Each number is 500 + 25 x the weight over its row's rms, rounded and kept within 0 to 999. Layers, rows and columns count from 0. Numbers have three digits each. The size before them is the row's rms in percent of the matrix's.

# o: layer 12 attention output (transposed), 192x192, rms 0.0899, rows 77-127, columns 96-191
# v: layer 12 attention value, 192x192, rms 0.114, rows 78-127, columns 96-191
# q: layer 12 attention query, 192x192, rms 0.103, rows 128-146, columns 96-191
# k: layer 12 attention key, 192x192, rms 0.102, rows 128-145, columns 96-191
o77 086:484470478510467491520483534549515526571508491492489534473489521510516500488483485505528503492508427522511532531493507511510465503498444520552525513507503461495554504464473475510534499511498551543494485484511491529484522513457492511507495475444488516548538438491525490498474509493513503511
v78 091:511489502514495495475549533453534493493538494495514481504513510447494496540515502491466567474488513533461512480481499465542479512522500515504507472487503502499544480477481449519500528511455482489502481469503517508561535506522497501505460472541500469530471493463495494469485526476481485526
o78 086:474493487487473492483437537513503488509481492473512490467500493519524469469456511528486491550525476508481509501494490488468555517483472488509492484530495545497501511518528482464536462490482503468570493482482451467444500527493486476476528477508450515499535478530519493486541503498539508478
v79 090:492524454488535487507478466492498482516516538520563524498490522513447510507461509531522485548485497460467511488501506499500470508519560481512482490511473525539465479432523533518525516442474494480504507537518475502546532486502477542481465491491526502490518502508497486477494510467509483516
o79 090:481488493528482494447486476489520494484464527491526494524516482521510476469551474482493508496523522493513491504508480516525477456514516519478520489531514494493519564544497486500479519481468488477485488475490501483480546482523474537519520499481493492465503503533528500508502494467478490502
v80 094:448530461503528484449477534472458462510506490513522488519563515498471483507492489505484555497516436527470487506528500511505532538510489490537500480516460475461531487514512515499491441501538522497457500450540494488487481502524477489516512507490487512498524496496551506445495504529492463508
o80 085:523498514471521482522504486494525478497469522511505508455462481445569480515512522509505469488521501490490485459511468502449474493459486513485535533540505513484542501502547526452512489557491495484533502504513470493543491519489553522529474515485531468525486508563512497522509468497523532515
v81 091:462508467496476516482503469473521518517519553513489489479487539489520516503519463524474470492506521475505505549533526496480470488485537471517552495489520491530509496505527511473522484516514486506496502552534502510470494505571501505465484484436464471519496496488485499488505476536496488498
o81 085:472524480521572492505510469519507499498465468490535529522517489523494470518499532467516525441485486498471492463478478506517508484502498507468491494503544515498484545519487516505520533479521520509494512483518493496495456483491513491500549491535515531484499510548472531463428529491472500501
v82 095:506504560518481534521476463512499524479463503487463477521482531504545527497496508467467521514484485537505462521474526510489524497487503456488522518515485544510509498509542504483493514538464471510497546518463486555494519515498490516506520517511522470467523497543436495457497490493480484522
o82 093:500533475499532485467496512530504506533494514485498512531490471460485495462504493499510471492516499516486564520534473493512445534514539498491475470468521470497510522439467526476514517489525513498553520510516524497524465481510504501437499472559458513493512478496500521540482477508471559522
v83 091:471461490539517516460548471497492485485535465498439514515542576519522473539493516479511448485516481494483489454516526510477485504540448525479465488540478506509489518538507523523513493552518466519491505480517541511533505515532491497497483491439498517504509477462488474509502479500536496484
o83 086:478494510505501486538469498465523502528492524506476514487492503479508521491518525495488522551463483486511468485492528510458507485501517487502509476501517523513538528523496531492497478495469516461504538456490489510477475515466485497533517506556518486488530525483485538491469475523479482550
v84 087:541487478498510492521520499502460507514511477541511539496513465530518523533539518524477502479513482487465488537503479492501464507473536517511478529511530522494499545521513463532485501490428486506495505498502503497469485520494516515537532522491534522492481517479481508441415480522487497516
o84 086:446519503511475503522523568501520476485469542504524469501462492478465479476479509510543511526501531528490500532499488470517516519490499547471498444508484491472518525501463526556504488521510464471504492555478493530518497527492466499527482470476477511471492495494479497517491487485516508491
v85 088:515487499550498511488486501473500496529544435504482461513473523545477498452489530548526466468520496505483511499511513512514492506509514534500526515482492485498474488521542500480426483552506496508493513507526501499472497533475519535487518501493512508509553544520502524510473495537440522514
o85 081:556540519450494498488486494508516471495461506531498473511490482485454472533511472491463491509509556487484531533458502480502502516491467532495509505525528500508553480522496507543541482468518449509487497505465519535502498493485494474486473525507495483523441429507558477533535483459474517460
v86 089:497516524499524482503494487509513477562459515524490519502480504450463491499535529511481481484471520508484451479475491498496498515536492517534490511522514518516478463544508531496484465488525525492489494482529498521476512518455528493485515487470459532554578463516487493556495519530530496503
o86 088:467529465482442509499514509526462502486483500494500495477532557498507493556488512495470463492510490498511534508498490535437512497495560508471501509485526420517525511490480511481506530512467483525523554487484503504458513493502494513531509511524532501477463535479484464506550500502497501489
v87 085:462490519505478473552469488528495489542487447497485478501540515540486500529503493511477492517495515499488507535506470526503470515489503511514520528510487514494515470512480523515475534499435544527495507521485484477494475523465496451531460485503477504500508516540515527497525467460515481510
o87 083:488555520477502474476553534472515501496498482488519461482485506525518503529483501531550501511528509481474470487491539516500544491510482472472498505488493502497510538524462477574520492532511507526541513449492515530536516484484486498500538519516461536512501508473482487513484501513476478521
v88 096:531527534483479477486469481491538516467487490472505515473449488526514534478515516443471501500505550479489525513496457493508490491530527537508517477513487513519472544506435472490526475469473469509477525524500469499475500517503525492512463522493477491497507493528438522529492538536517557526
o88 094:517489500501514493524477507530481479555512477540450515540508488563489513507487490499513519500514490510513505516521551539516484522484450442466493476489523508515484516530505500517449512497450497484508487493520504499498483548515504545463503452496469513475476460464492486466481468472501505491
v89 085:464498498486495519497475526523456509483519468525499521471468487520537481508504511535480529510473520515465481546483479459524491516512514506489510522494486508498467438514469533464532499528480499527512497517482495525479510502501514473487494486470505525479502534514456520484458475478461480499
o89 086:551539501524524468524469520494482502510479469473520487493492496491494521509514458447499472559525539521480488460523500474501490521535466533492477496501525514503524546533532491548519523521493499512566520538491485524503498507485494485494532510561508534492518515458485452515501486510492520497
v90 091:536480500507519458479499512558489517475524486522475492484526490535498511537517519494496494472512439492504462473464458519467524512458511525509534515473498482453501541507524521499475495529485493479478463508516497496462486507477512495495550498501493558513488501466487551525534460487513504525
o90 085:460529534489530553495509499471516482503495510505498500479506523471488476485495512548464476447458551531507499540497541484510483512505486497506507479499494518505472449473516530535457482478537509534514520565537492456516534521480529504494479525477504450458495488473514489507467515527501455503
v91 092:499495483512521497520496464470486499469474524487478525492491502554511553476470454532462474484521468477516494529504499503458547506530481451538510470551481523470516511516483511496488453480528462493464500537466491508479478482468470490474435467492533478506525508509515478519525521501516498526
o91 084:524505489484501527524500477542553495512505503523536509491518440504481469495528546502527538499479508486498521513512539491513487487484478502427489564507477477504493497505548514477564572495486546525510478444541486494520493516519501512479524528478481489492484491468517526492464505530480477504
v92 083:528486523511469465553502468495517516485480494485464547515492541525473522485480486470504495462516482535494500504512490453519464485488456504504558513525526477466510520463500523492502520514539508480533473504516531513516485485570430518532519507519492472505503500538505545477495458482507466499
o92 086:516528512512519556493493527492498501488517467427514508512508457549526462503500470511497523510494493487522468478491557491459464511505471484499479509549455506499489500527511511475527480529567505511491475502511494512532506506510501464467515477505510500541485519512500512469549511521499545479
v93 083:476469465502494482432504517528482497498484549491456502498545516526486488461485512559524543461476484453474471538480487515510472546521450483490500467472487474494496471528485533500504525452506533528504508483514473490523466490460536457436518489486499485499485457497496518515481486525477497480
o93 079:494505481521519521509478482513494505477447521495505474492480551461492518550529481458518495481525514474484529500506500478493523440487498490489483548511480472476468485514528466485476518522474503511503513529484461558516427515489451537498496472480530511490491508499519477462525477493498502483
v94 088:517522539510468503479466486491502479488534518541527459508517526517487530532507500485478503506521454510498488515522471493531514513494476484534497508543461487480495462461504481543504469468502536499535490518487508472508509477492450497502511552485525556484454493503474524478530502491496517526
o94 082:463490496493562514535509503517468506510502499474457531463516479484537492455498483504517524487504511484505493491482523518537487538503535508467532518501510519525529492506515506478496495502494456482484467492571506483506490555487513525516444489525504509522514518491537448494491474513528489495
v95 096:521482537547514474494484552498459488528486492496529478535497463488484475491519476527505495531510499487531517505524518527506485485508473492557511487509470534486553516498488494494489489466462485523495475491500518478512485504503540524527486487543490502511469505547519455479472471508473495504
o95 085:452509474469463493496540433511507531479483473521495511474487520494478524505440503462510527450514497501508520483480466459499488499480511486497505538495522501494528479508532482494528489536496500462526465453546513529466517544498494462459493489496495461518515506511499509550484543467501498482
v96 083:442505494480482492490533464467453517485502493474508485496485522494476525453504507454473518490527498532473484510471475501468478424543524502510462505490476494481471496512522518503508548511478519507477525487508456476510536453477514507538483479521516484530504489510570540429465487460526501519
o96 078:528482506509512524507487499453524464488473502516487506531523518480492473491553529538481514463519497475526480478478543523522508535481523479480533482488524525502530529529482527464470482510490528495469469511490470494557470541457458482471547500512508469483464530526451488513526503495495497475
v97 087:498512486511551496530456515495520532490541529486522496509512478493463508512533463451496477533517539533504508513469506470502495478507511501469497477510468542515501482487505479517471531524506486506507489476490529471497542517496424508538504485506473470508483522459486482475458496512496509482
o97 079:510520487504448485464499481515489471523527494491503478502511517484509501467500479561508507542455519504493495481481516498517488510450477438502498505471498491487517494528489548504508450484491509464505540502461503463535497514495500488487530509508483503475548542525511465529497538489454496518
v98 094:507509492511557489491479510517465506514540491566532478503498487460529491545467490506531555521507551507488544512541535485502511526480519455469480492492496508474513468497445535508486536474531510476546501504466499492567511529446486505537515459501544506532512486499478493469505510486477465501
o98 086:480536538479488515498516488567510504504482501495490455513468495528485524509467492457448494496495429521494497453513499496515498478518545539499524495515500498504516558502516442510535476476489471494521516549519504495459507482490483484510463493500516470506528503510534502506471507487549554503
v99 092:515497485497454495514510530492535505475514503460526466514487491509508519509467548533503504454493525519476548499500461497497490453525502508520515497477457493511498492453489494506466473497495451513532489509548481456511508484555562485495514472483546493480508495486514473540479507513474525542
o99 092:487507507472499488490515422495545487509508522517513470521520467569508515505456465517477506496500490442524529477507520498490497489523519485511475500526491498478455535526508525520516532494487532525493493513459498496474497542504476529473499497559460496520472503493495491496505572502511484471
v100 092:505489488517498491511493489515485517529479479540507485506489526486476548556447515473474517469527514522557514528512507498460468498543503497529472513495462470492495501544503470486495539515464499507531481477505482507515465500509555480455489532471531483506485456497515502504482528479446487497
o100 084:509488465501478548530477492467515467481501478496480481506483543539529427500517471520505502469516503423475507517526465449535503461512425513488506508503569484485532505492514516524479462497522493482476502513530483538514478524499474512482512502502482504439481511505524510524523494493493521499
v101 092:473481541541518516499528487491525481519494495549541495459503502486513488473565494553501467479466520457548520498478490484512451462497513495465511532492536547512486494482482503487510505496528523490504501470504495478521457529481502506505519513496489499515522458485474511482493531487507507509
o101 083:507482474501496503474478512489479517482513496477513493519537484508529548495474513475503510514523483553517494463472530537466508505504481547498506497488497481476461514496473489523508527477527481488504513564509526515487505482446511481538477501551536544496534499495499531476470501508522520481
v102 088:486465529483506526488525528517521501505464506470473500489529479479525555547497528493456517529483526470462505481515454462472517490498553485494463473525497465479484545483497497505514485550472517508507530510479507488510461483483486470465474524525468456485487504524488504487501514478531479511
o102 087:472519501506511476491470514496492521502502521532478502475489519522483508451494488532543457486526482514466514490537527505534520491507543515491488440522459542547509477507566478499520544500450518484480505506538437504524541531509528475474535502476513513460475460454483545498518487495540519512
v103 098:511480472469487505476526500502484508486551511486485518489481525477530496525476484476535487503444514510449507447564541492540474490483522507483482489491509508492489517515511508518498502519473523417505475488478493475483509498532503507553488493462517481445483490501536488474518520454521453440
o103 089:520510517517487516492524478469476504508475495486495503479526506555468486483536506502498496474519428502529495497499518446477539528536509479482555463539521468510504474477500494514495451523529522555483497509503478488541525565489500494480504488481491486482496527561555515532491498519495493525
v104 089:528509479530482523495498504512495533492474488521490470509517481533525488497509553508482488467465509503525455482525462506494485551491519478517494551471480522502495517466501483481468489499472480503510493527542495487492440426533510496521523570506473457502488503476510509500487531511481512530
o104 087:496500476521523528473510502474548478455554496463522539489484473501517457490523472487530545539496480512471511522482493524486478488508496484507512524500510494468444472505465486534507489480555533534510471468482491477486506524498525528474454496493510523535512514528501457510507491442456476471
v105 088:480548474475501513476511502503511503476523508484526555487497499517439467525538508490487521478459529539515535503506519493517503499491448479507476503470487500471443490500482483487537491493496502451537492532427499512503504457499492504491490458486545489467500481519523444546495546556482485537
o105 081:543470509540492551536521487493550484511499540491532511537479485479508494486492469506512496562502518482492503481539549486518512489539535502495509508526516520506506514518513509482484476501466528579448487477534476487520522486532513519513513487473497501551517540508532518454507550484477498498
v106 085:494501470498482492500442468473511504529498516539550534489495481475493519523543469490503475502469510479537469501488475475505517488528521551519512470508507497496540493476495513483503460516485510455486483526471505491514495497508511538518494467529514491542500505490490501541507492459522496539
o106 078:492505577518492516513508522481448494482512465494484476503529481522515497503484527536472502500565505478516483465455503463480509502479499510488480520485548520566496482498509479480537530511488492526521477503515521447504512507465470524512485534520528528494485524483507509500478499483498500476
v107 089:498518466495499516486501459469518490497472510509499517499513532502522502517478515516540494514478491514484546502492533500464531550477503549524502496509474489507447510522494487543504482543501515498475517477510522510491518522525491515484483464470500481555499520501519452510468520485536454481
o107 081:487494486561504529505514533476518485529521497495505544506511503496496517531511510472455534501494457457470462466514448453510453477524470498515546520517492535518500518515481505488528496477457525502487504520488535498500542476488511544503505539495506445494472530491501501532512480504470482520
v108 088:505526483490465445496506499464511504508476505548477504472557560467452529495490530460494476461517528480505507501483549457537492478505557523501492506499510496495497527501463509487507523461503538516505498516481497481457550493467497525543499495487524533478535464541505460523525527474500517491
o108 085:537450522489527538555471516534469484490523512515503466526448480560495492505492498530508522512508491476530473525526492489481506512533534487549553477454525500495515472478499446498466481504463497481508506495462468497518499491502489499504509438490513465471459515502503519509481487516477489481
v109 088:531541517531530480498496509463521461578522493477534510479496513489510466496521505503499491500477510495516487467472548492474497507512522489453496522475527468520490509526496501464534500531517504565512541481498513501450490514506540520522493513518443487528525519527496504518527519499482497473
o109 092:509471462462455487511513558527463503474529469502524498484500478519472511492512517512449509521488530523501471489468465520482510479481508531544490500533532519462514481530520480476485506494487515471497514489484507535506510483523518476502497497503499498479489502544506506487493562466542504526
v110 096:505506487511501539524489510465483482449496481514506510506473445523526522520464508517523508484533502498541511500511436488483526512494507487491484499464476529478499505493503547499431486449487467510482497509503516510529535463468533535480505526514492505487501526485546495506522513450479502452
o110 096:524466515524508523471507508507541506487502474546525507530535484512465489529510521542511492460475519479505501499498481470548521460496464506526512509523499503503499500484548467503528516521482511485458489537501503452506489504505490507515459543459497526562483476494458477555499492512526503510
v111 095:489499465492471530466534459495478498508524490550494532507490516524562412486481503535545483454507505516457470473493489502472492552451465513534474456526512501514520463465494501479470502453566483526512489495526496515500521485504506531471490492442479469486487470473511513507518466520506457500
o111 090:467504490500533497541486534498530497535506493485502462510511480495519503493541564468456502473506484500480524504524451515512523456548552518487540554484488520470482506475531525492484524482534518507464468470463536484503488496499460494543485494471536514482494526521442522483508516483508508503
v112 092:498494491487506491482483471517474526510532475530466480515518540513482491534521470499506484471502487467476505483505489457503508502519464440518494465489444559454515498503513477500466466441508513497492524504503523482501500494469499509534467509488507516507488478524536444524501493523521459475
o112 092:489516503492483523505539471519535502493455554502502501505544516481509525476484518543470504528536516441494531526491457530440479484455476502479538520509460496516514527494462476454537521523494496498510500502515489515500484508497507464505549458462493494473500479480494490451497510485507516508
v113 086:484505493462489500516499473546549493486513538516501484526507452515450492482496471515520442496530503509532485450500529441439465479474536488501514484513504495512475506442458554564464514495497517534488476505488488504485487476522488521509463496489497504489501501491500503540532538519516481490
o113 083:531507549493523468533514517495482495485493492522544501479454476556519519471503522544481497479489494476470525507533537521515438455498496485500493513479506515472535496528498487493482497520481523532524494477480468497475544527493482470484498511515507520503506498502537485503516457522480467498
v114 093:495509512513531485513459498484491483514491499542459518470491508499519530542537520492477505566492481476483440511454506510495506449454511502478524521462519481506507486506510522520470469494467506516480502484520553496476541532475529468447515473492481497502485493501477442477473473508499490492
o114 087:468513481494506483515521522520503515527506485464529488505463514481501496479461494523523482436460531529472500502479485479516492563528477487477529492541487564512473505532517500514478513514495485469501530527499501527492509527511527534486516564548485541462525528516462506511483484482478529478
v115 090:508504529459507489502458486480512528524465485500490497475470487501500528533478498458489468512522502475526469507502512486492507528488517545528503474504476501537488514471505534532450524499508465493473511492467502503500518451483529485484512538508465491526495501519493535514465483455493514483
o115 087:458506487532455482530491497513445475512498483520479508472477461483508497503509515457489521485505547495432504492490505527509442473559472504478512481442493507504531477497507464513533509484514493470481462507508498485491498498514527526459488535484467526494498537514468459515462500506525481477
v116 089:466496531540510560477454474492463503487495523502537520498520507470508490428500506512521481484522489510493508477547493531435501490508493494500470538472468491499499491540517516486498497504481497523471513493511502519524536452509503474495518479503510478530533518505529478508487496547493528497
o116 086:552496515494518472508482485529514506490531449536485527485485479498515485530528532498463495517507503509553558530490478492507503473490483523499514505533530545520520482492464493446494523531493510476483513473498486490515464463486470490462509524517542509506506527529492483505491530484508525496
v117 090:460538506497491537523512503522538469536452486508489486548481536513480486511483518490501501521497535499479502520535494470532515515498536547495495490512458516502526516495510528503503482462476491499492528554496551508508540535494511520530559451497501503471535510508509523560514530529492525537
o117 090:514481495506478475502519484505474560481485485511468549488501523519500497507493507514536499501548508493479520474530475523445469476519491502499493496457501512526508496469523492497514485533507500511462486503478459492485485462470496513517482509495510513505488463459534478481488499475485490470
v118 094:467516472502485477513502466535502511487531526521485480461506506520467455507539480483522485493517533495501477482511502499471534497476506500481515519528544479539504501560544499478496539517486464479467448554523495465506506501458515492479455470537494519471537523537498445533517483464515520460
o118 089:508459531476488484496520460511503471545471509509495486519525535556493517500494543540512479532510509446469519514490497500512474574510481520554531513525512471490511517479496488533484528462487537517545540468485531510527502526524489460512552515492496471533516494460462553507502523507490441521
v119 089:550542507576510509543529478497529537504455475472486509517500516457502524499490483451539525477474478525497500479477500504493556473509495455487456542521454508501494497487521477493492478512473506508495484535524537484511542466464507502513544469495511520514498540523536480493503533467467480474
o119 087:521497454497453510498475488492526529460548491489503528517502494525484449452507508574494493520493549490520480505510462485467457533490506504537525501484490471497500479491500486499492508519529492483516513515475522507519507533501490459538456526485440469468465459534512466516516534497541504534
v120 092:489444492521490527495518488507503522516488471509485513497492532506478496511529510504562499519501487498467519435541475486515524505485480518531502501500487523461501504481530496498510531513495508539495497503542559490469521481471523476538494514480482459494503458533521470509498548507549469483
o120 085:473563526481508514499496502506522524482500503487491525507491493486501502520491491492496508528520496486538510461533462523507521494543558480545512539535514552499526484488483487503472469473534507476470528498503482490531460521457495492519521513504529518521509516481531534528527488457522485495
v121 090:507486528519473476551478497513495516502528494492463493486489508491487500486478472475500500531490505462527506494496497460515482445488483457500524454482510470478496499524485583498503492562500512534509478434504459522481487483510533513504482555510484454492490473483454549453512513483508499515
o121 094:548529499514522493502489485513462485520506460512457523461457508435529523457472491541514480496500482511467482546489519483516509524500525515501520534480498470479515498516526488505504493516537502470524501514509497487525546519539499425434482517501528492503505480495483477511502479480495518488
v122 090:491508513512480467471487508505516480493574551493516517517535513513497506480550515488469462503523515490468491529573533519514465500484447535481474487536434506463484493525521504515503503479512482491522487498511494499487455487502488515475555492513526475482502530491493496513478479499510501547
o122 084:486518499512516525510491494481493541487473475479469511496485535471489487500504499499544510570485501506514536505499471473470471527528518479526480511507544486526479492520494515538532514492455503507467460461488471461556547502486479530461481450502517532547508551469478513478528501526495479452
v123 096:492504485527490522489491494502511475497538477431504486520512481476470539536491517504480506461480483478466509516530512539463531515487467489519450464463472478513488489546492499478541494559497471493475524484524477511521467482522522537445472497509500499544519523499495508480532484468491496520
o123 086:496496493517538460502515489453517496454480473558489511527531499457546487535515484522482480561517508507509515523494498517483494446473475500508505509544533473484540486495529487496471492491500514511492524474513500443475530500499518477499526539462499485504451466521488468493502539545485474494
v124 090:502501507531494524447522540475442475511491480523515528494487513542540509538476463477483523503447500532506529509489509519485501479513454497459494532484459484549476490506519490472481469539497426523526539546488477561527483470523499497532553473504507507484524506499473485476479500493505490485
o124 082:541516504500526517510505538530497511498496530526515469542451468524492464503469542450442489494521491521525482528494473493454487514555525490515521525533513502489483525481471487492534489468484468499463532494500493522494502512455469486467495469485494500500520511475520503490489545496510512559
v125 088:523510542509493451500516505459507462483505539494508526464540470520489549560530520438529504517496510523463465522498462504505521451485487481501512483501474495494475464479474468480490499517494538512509544513492532481517521503497494528475493482487521471522509530504508473550491510487512492506
o125 085:477496513484498517462498543499499547504494515538519507521479516493498502462478463594471518476498497462508545496521520485520519559507547486520506533513523524532474506484546507472478516514464484512511454474497482471498506494500516522527511514514513512517511478538447476475497540533503477530
v126 095:455511497498505466517475540496525498529512493512500480459521535469543490491492502517521512494487484473500486480459502491578513527480501505491476474490473495555491471502536532499458532463504477498481528469505524464483514469465568473486505463496516498486495510501500480500506492520502519452
o126 092:469484506528509516490517519494477534499467563485505490513489512554502523502536501507480507465522511504529504515495479496528493494472493517484507521472555527482468506478521454517537463468486495531564504539491478506475466513524460494481501467500504478494484528451445508513481510430479522487
v127 083:450489471490489464519490520469536490531497513529495484484495470412564476517501478495486456512452488514525476502538488507498476489509506476494518483502529522525494475494468504473517535472499511553500542479520488507495469509529480478479539527499466509523495480540540496469446463494505457477
o127 084:447566476497504517504477554513471530507510462507482508501496531548513517499474493447508482500551483541480516497461501485464511489494509512501455555481513461486464512503519474524474490510484505479494514524486542504561480478496548501504459515472493501478499521502460466518470495457488521538
q128 087:463501478508510526469480504510508529508458513498522517510512480487509457520502499480496463490519458516500489525511496515509474513487540507520489478496493532486523508454493505536510456491512487500466494569520513454469510524486515531509512460522436519514483463483499462471515484450471482505
k128 094:507497542473521542506472511505534482509476514460495513475524474530494520461475579462481515539475506513486514538516525497531504545515527517467541505492469507522522479557484492513541482458506476496511474550477458518463492513460491507489459499489518509498502549483441462509489492511527524458
q129 081:499464480421475488485532506471551467486478518496493547516495519453489499470545541492499526518486490489513484484538537509513459470482510478523488468518514480454506549441498517510493516500517486480475527511493481499500498471546514484494436453478514504457533507532510476475522451520465476510
k129 085:488467545535513462509503537553451461537504455515538494516530477531459519466496509527455490526511511496499466545531499513503513491502544492520532496522507472522513528521492481471556517484501499482525497528515516494473494482506497522472486545491498525492489490489489544453453517551480542504
q130 088:500500468477503495498481529510552464499506470512498485505519503547519519540477479493477483473502530462495495493507496500477489530529485500512469484473498468495484470525528470501504476530472541537523493469459533545459499508509479545497513514489517503464517527512471475488498465504429528461
k130 082:490555469511485529528514504479492495535491502553489498512448517488501484529520486449461452448466509505452487495480489486486459504485486531514510517534488509485479510519546489530472510503473521529460493447493514481514437507502484504480507548470527507490465493519485497498517466477447498446
q131 092:477500514514483492502542487542501507521472497518535518479552486474490508473519501457537489516488475491498476493467552470482480526490553493494497476505532508508547456502452524559532494472528543489534503503565487502477513527508502513467475460479441483483524498505480500506502460459487512496
k131 093:462538508499529503511492496518527538458478538545502502514510498461582463473491548488463449513497498496487490485531465510506519475522476485478532515498503517496496472510498508515498553532551469514476495523463530500524492467503466520478486481509491519476506471497464469505516502479480484501
q132 093:484513469542475495517498495548512483493474500502500502506519440448508522504486473472499467477498472486492492500454502468496451497496513517476496523518498506514502498518482522549499508482499507496555505556513510455458543545484485524414493491505504503500499535502478497492477495460516509486
k132 089:493540531482492530510511486499539474489466472467468507511491489496491509510498537514462515479478469533477441515529480499500522519477489485515501494525529492487494515468513524549555476510520440498530482537478499497522521500477476537483485471451535530491463524481469461459466507484488485476
q133 084:538507505485496501484481466477511540504491525488540527499479482516486488496531520536508490463527497503507483490505520484440479457475499486529514469521505503512473511493465518520526488469536468476456506561499484487487499518470520467527492514510459502495546502497515473540491505484516480541
k133 072:479488452496447499480500450491493484517509526489492478490499487515523477499467498523534508548500513509517503465493513518469528499503492534552527479494516488493490501479444511469523476482560471450485534521508523554484520476484506481479495464528489501430514504499501544482478503482508500500
q134 097:457462510477508504486557523556505520518521514496503468510520527510456484484499524496482476565462475542477476459512538510505495487486486491518497538474500511467534494517480483511551496516516506506475509470545489451482530486519525469521510497451460511519500464462510515473486478487491528509
k134 094:500487476483482528514473500537500533471500498502511516550523451557500502484478518541538504492549473480513511513438482477492497508515488515527504526502506533452562506474536511523501537492477523502486517505460559507558462520525495488520511523485501493509511478504508500520534492491468544483
q135 096:468516485471497476476499548495520521519527490530445482546494467531511486489555527468486473501493484503530535529502523513481482503487505502504486476503504454541441519497551530452467520457507522510458495479506516526512503504536507491505537490487528513510481472492520497508502520539509515527
k135 096:525520494506464490533548521469513539470531451498475542515494502575468482501508515484468492457514509547502514532509526484480469509493466557485467510508530491459496487501511509476481505521474468472449490498532444492497498487550505483532503496536516516486489504448501497501480502519506524468
q136 097:468492505434532505504468514516430524508509499497492515464474494521505482512493491476498496513505496497513523500497463521547547493493518513506490493470460485537517483498528511430477484497472501491485482463483514476543506413510511497507507449502532494533471481486499488469533471528539492457
k136 083:484476490517558501514527489537483515464503514538513510479537489477515521519528555470514508505469512492497481512507465451539516538489503500480509544559458529509475514526526469495491493517485495525496511491524506486503477500469517504503475515489494460572456485489505497477495489485529488474
q137 095:518528503520485471543504520539471473503506489471532498504530480442524492541507500534520450495510500464515485514476495520469476503474480514484514473516511471475480525524480518478488501469489525508529466509512497474511517502482505525468514483495505474517479480462487487515472508521530516499
k137 084:487499501523543501503467465513548463501543496469496485501501511483490494487482506487480497548485495505459531523510511495485501505560508473524465503472498514526475497516480465518485481501530522540516485512468478503500544502478512546450517490497524511470484527499474505457487503456490509518
q138 116:487516492451499463482514509509462522526503515504508450520511552514492495501502504490480498448509504511527523451528529536485521488498497524535457499513470491490491484475517517461513492514481525470472482460491506529456495499519464532534496496499514488481525458482502507489514503537501518511
k138 087:505518467464523484462451466503489484508494474517487495482508485470524506454545478506499490486527500482524476497498554508486516508493546507522523453499515512481487501502485489486497497463468516492515532503467505514461526473472526506522489495494539494512503535523525490461497539500533436504
q139 105:526549530495497519541466456511500475506499459485487505508539481466508503536558494513497527539521508501481504466497558496443497503500525488485543498501509519541511551521493486505457504479471482508536485545472481531524527469466507510486490551502492512541509560502517518507452524480501494499
k139 099:514467499484532493522501526436526502506461488461490515468525490443559509546500499495499514536495507506470520507563511538510483508522487490498576449526515504497485487486493515540523522510515481466508478537508518519524531562457512485466471535496513498495481500501477527493474546470471504524
q140 111:487496504445496502504496521471488568510529509485469458498467565530526512510507461506493492509437500490517538486526471486546510480483559528540498518482488457525498509477551528505524472532517458531469543448484494525530508489543493486537490463484483494473514483507511530508541456494547528501
k140 101:477525528478557490526510478518540514475499522470496529567514540509509501491505487494472489464492516458510476502515478491521557485498500509499518509530509509499501476501507473548527542515451511554495538493507496543474510517468505513512482510516477479472478481493457508537513490504520531490
q141 107:461573540468501509507477516537453491531478490531475523478496515461507541534498521504481481475501503502519510508473480534490499508484489502500533494475486526515494522486509495466457505515480509474482486490486541490467502470488497535465500493471588495493512494506526496477472512523519505451
k141 102:481484513493512514508480455528544449468509492469495510473455512495540543494507465518456484550511476475482499498528490496495499514506487470541533440509530517495495488501529498525494509497526478525493500497508512523515527526467534539444482517474473523454486501506479489482503480515488527509
q142 100:535457485536474494539513496520501487494499471485519505514523516463535462445514508554494469531508490545543496550449493491491482548507491476506505515479508557485507484491449497489515534472529510484510519498536534483479476548543483509503550525506471491497490518531494525510435491497488455504
k142 093:501528507477498509473484531459518512525487505494545474499460495501505525491478509494527495486507519496493486517475530479493458540524471480544483530511475537495469542494499489507482452514520518478439499526474439541456480486546517506509491488479498509495490510459499504508478557481500478482
q143 110:503461484497512517472472489490504494481506520508504515528449509538526493476471500505528497528510493480495510536483504515509517506542538515518457509521561454509499498461465516534479483481536460467489542502475524495540461511476466475510514518530473507520509525512501483523533496465499492505
k143 112:501484500464528501516496519471492515482473529502539522499494571489525545535489469476499522441529511488523478495475471537502510520533533490501505506542493513498554510457479517483536518479475510511496497525495515493509486487510495492536505441461458441496539489504485509532487484483560479475
q144 103:494508477508494513518544507505511496497479491494514481518501512498522522542536518510519524480562514494457479463501506528490488481514510500476493554530508502485513467498483510539484544494511506519512498484504507485531475537491473483515444514528452534484563507531511457487522486397502506505
k144 099:475480520509506507521506506443495501485445540521495506526477509487458564494475527530486469446529473482518495485485481474524507538477484468538517540491489506511511495477496571465496561516493516528526496466492476510496488477428495499528477451504462512524497473539466482493512510509487482467
q145 110:499515497514489503540523508521465526483474480452513497478511518470468577520542526524512517476471478470484486467490481480508514496482519522462504467495504514521536554494504517499485468517495471463504484518501523535500525445503499484508474464469505512543491526501513444509504485519543513464
k145 091:508527507539478479518450509481523529530498504497521535486505474435533526515495508455499513473528533493491537476459490525520491481484548543458498458469487510521512505489506492518505494498522504551475467554527519522484483511494542532470507499490519513499488519518485529479521470468507491495
q146 106:508504482479502488501473518496470499500452487478473496481479531460481503492501502489495484476559519485499489499487483477509463491495481537534489472527508462461507501512486515452505483490430491525500540505487564517482507454505522537530483511468515518465542482497477508485531469468512521484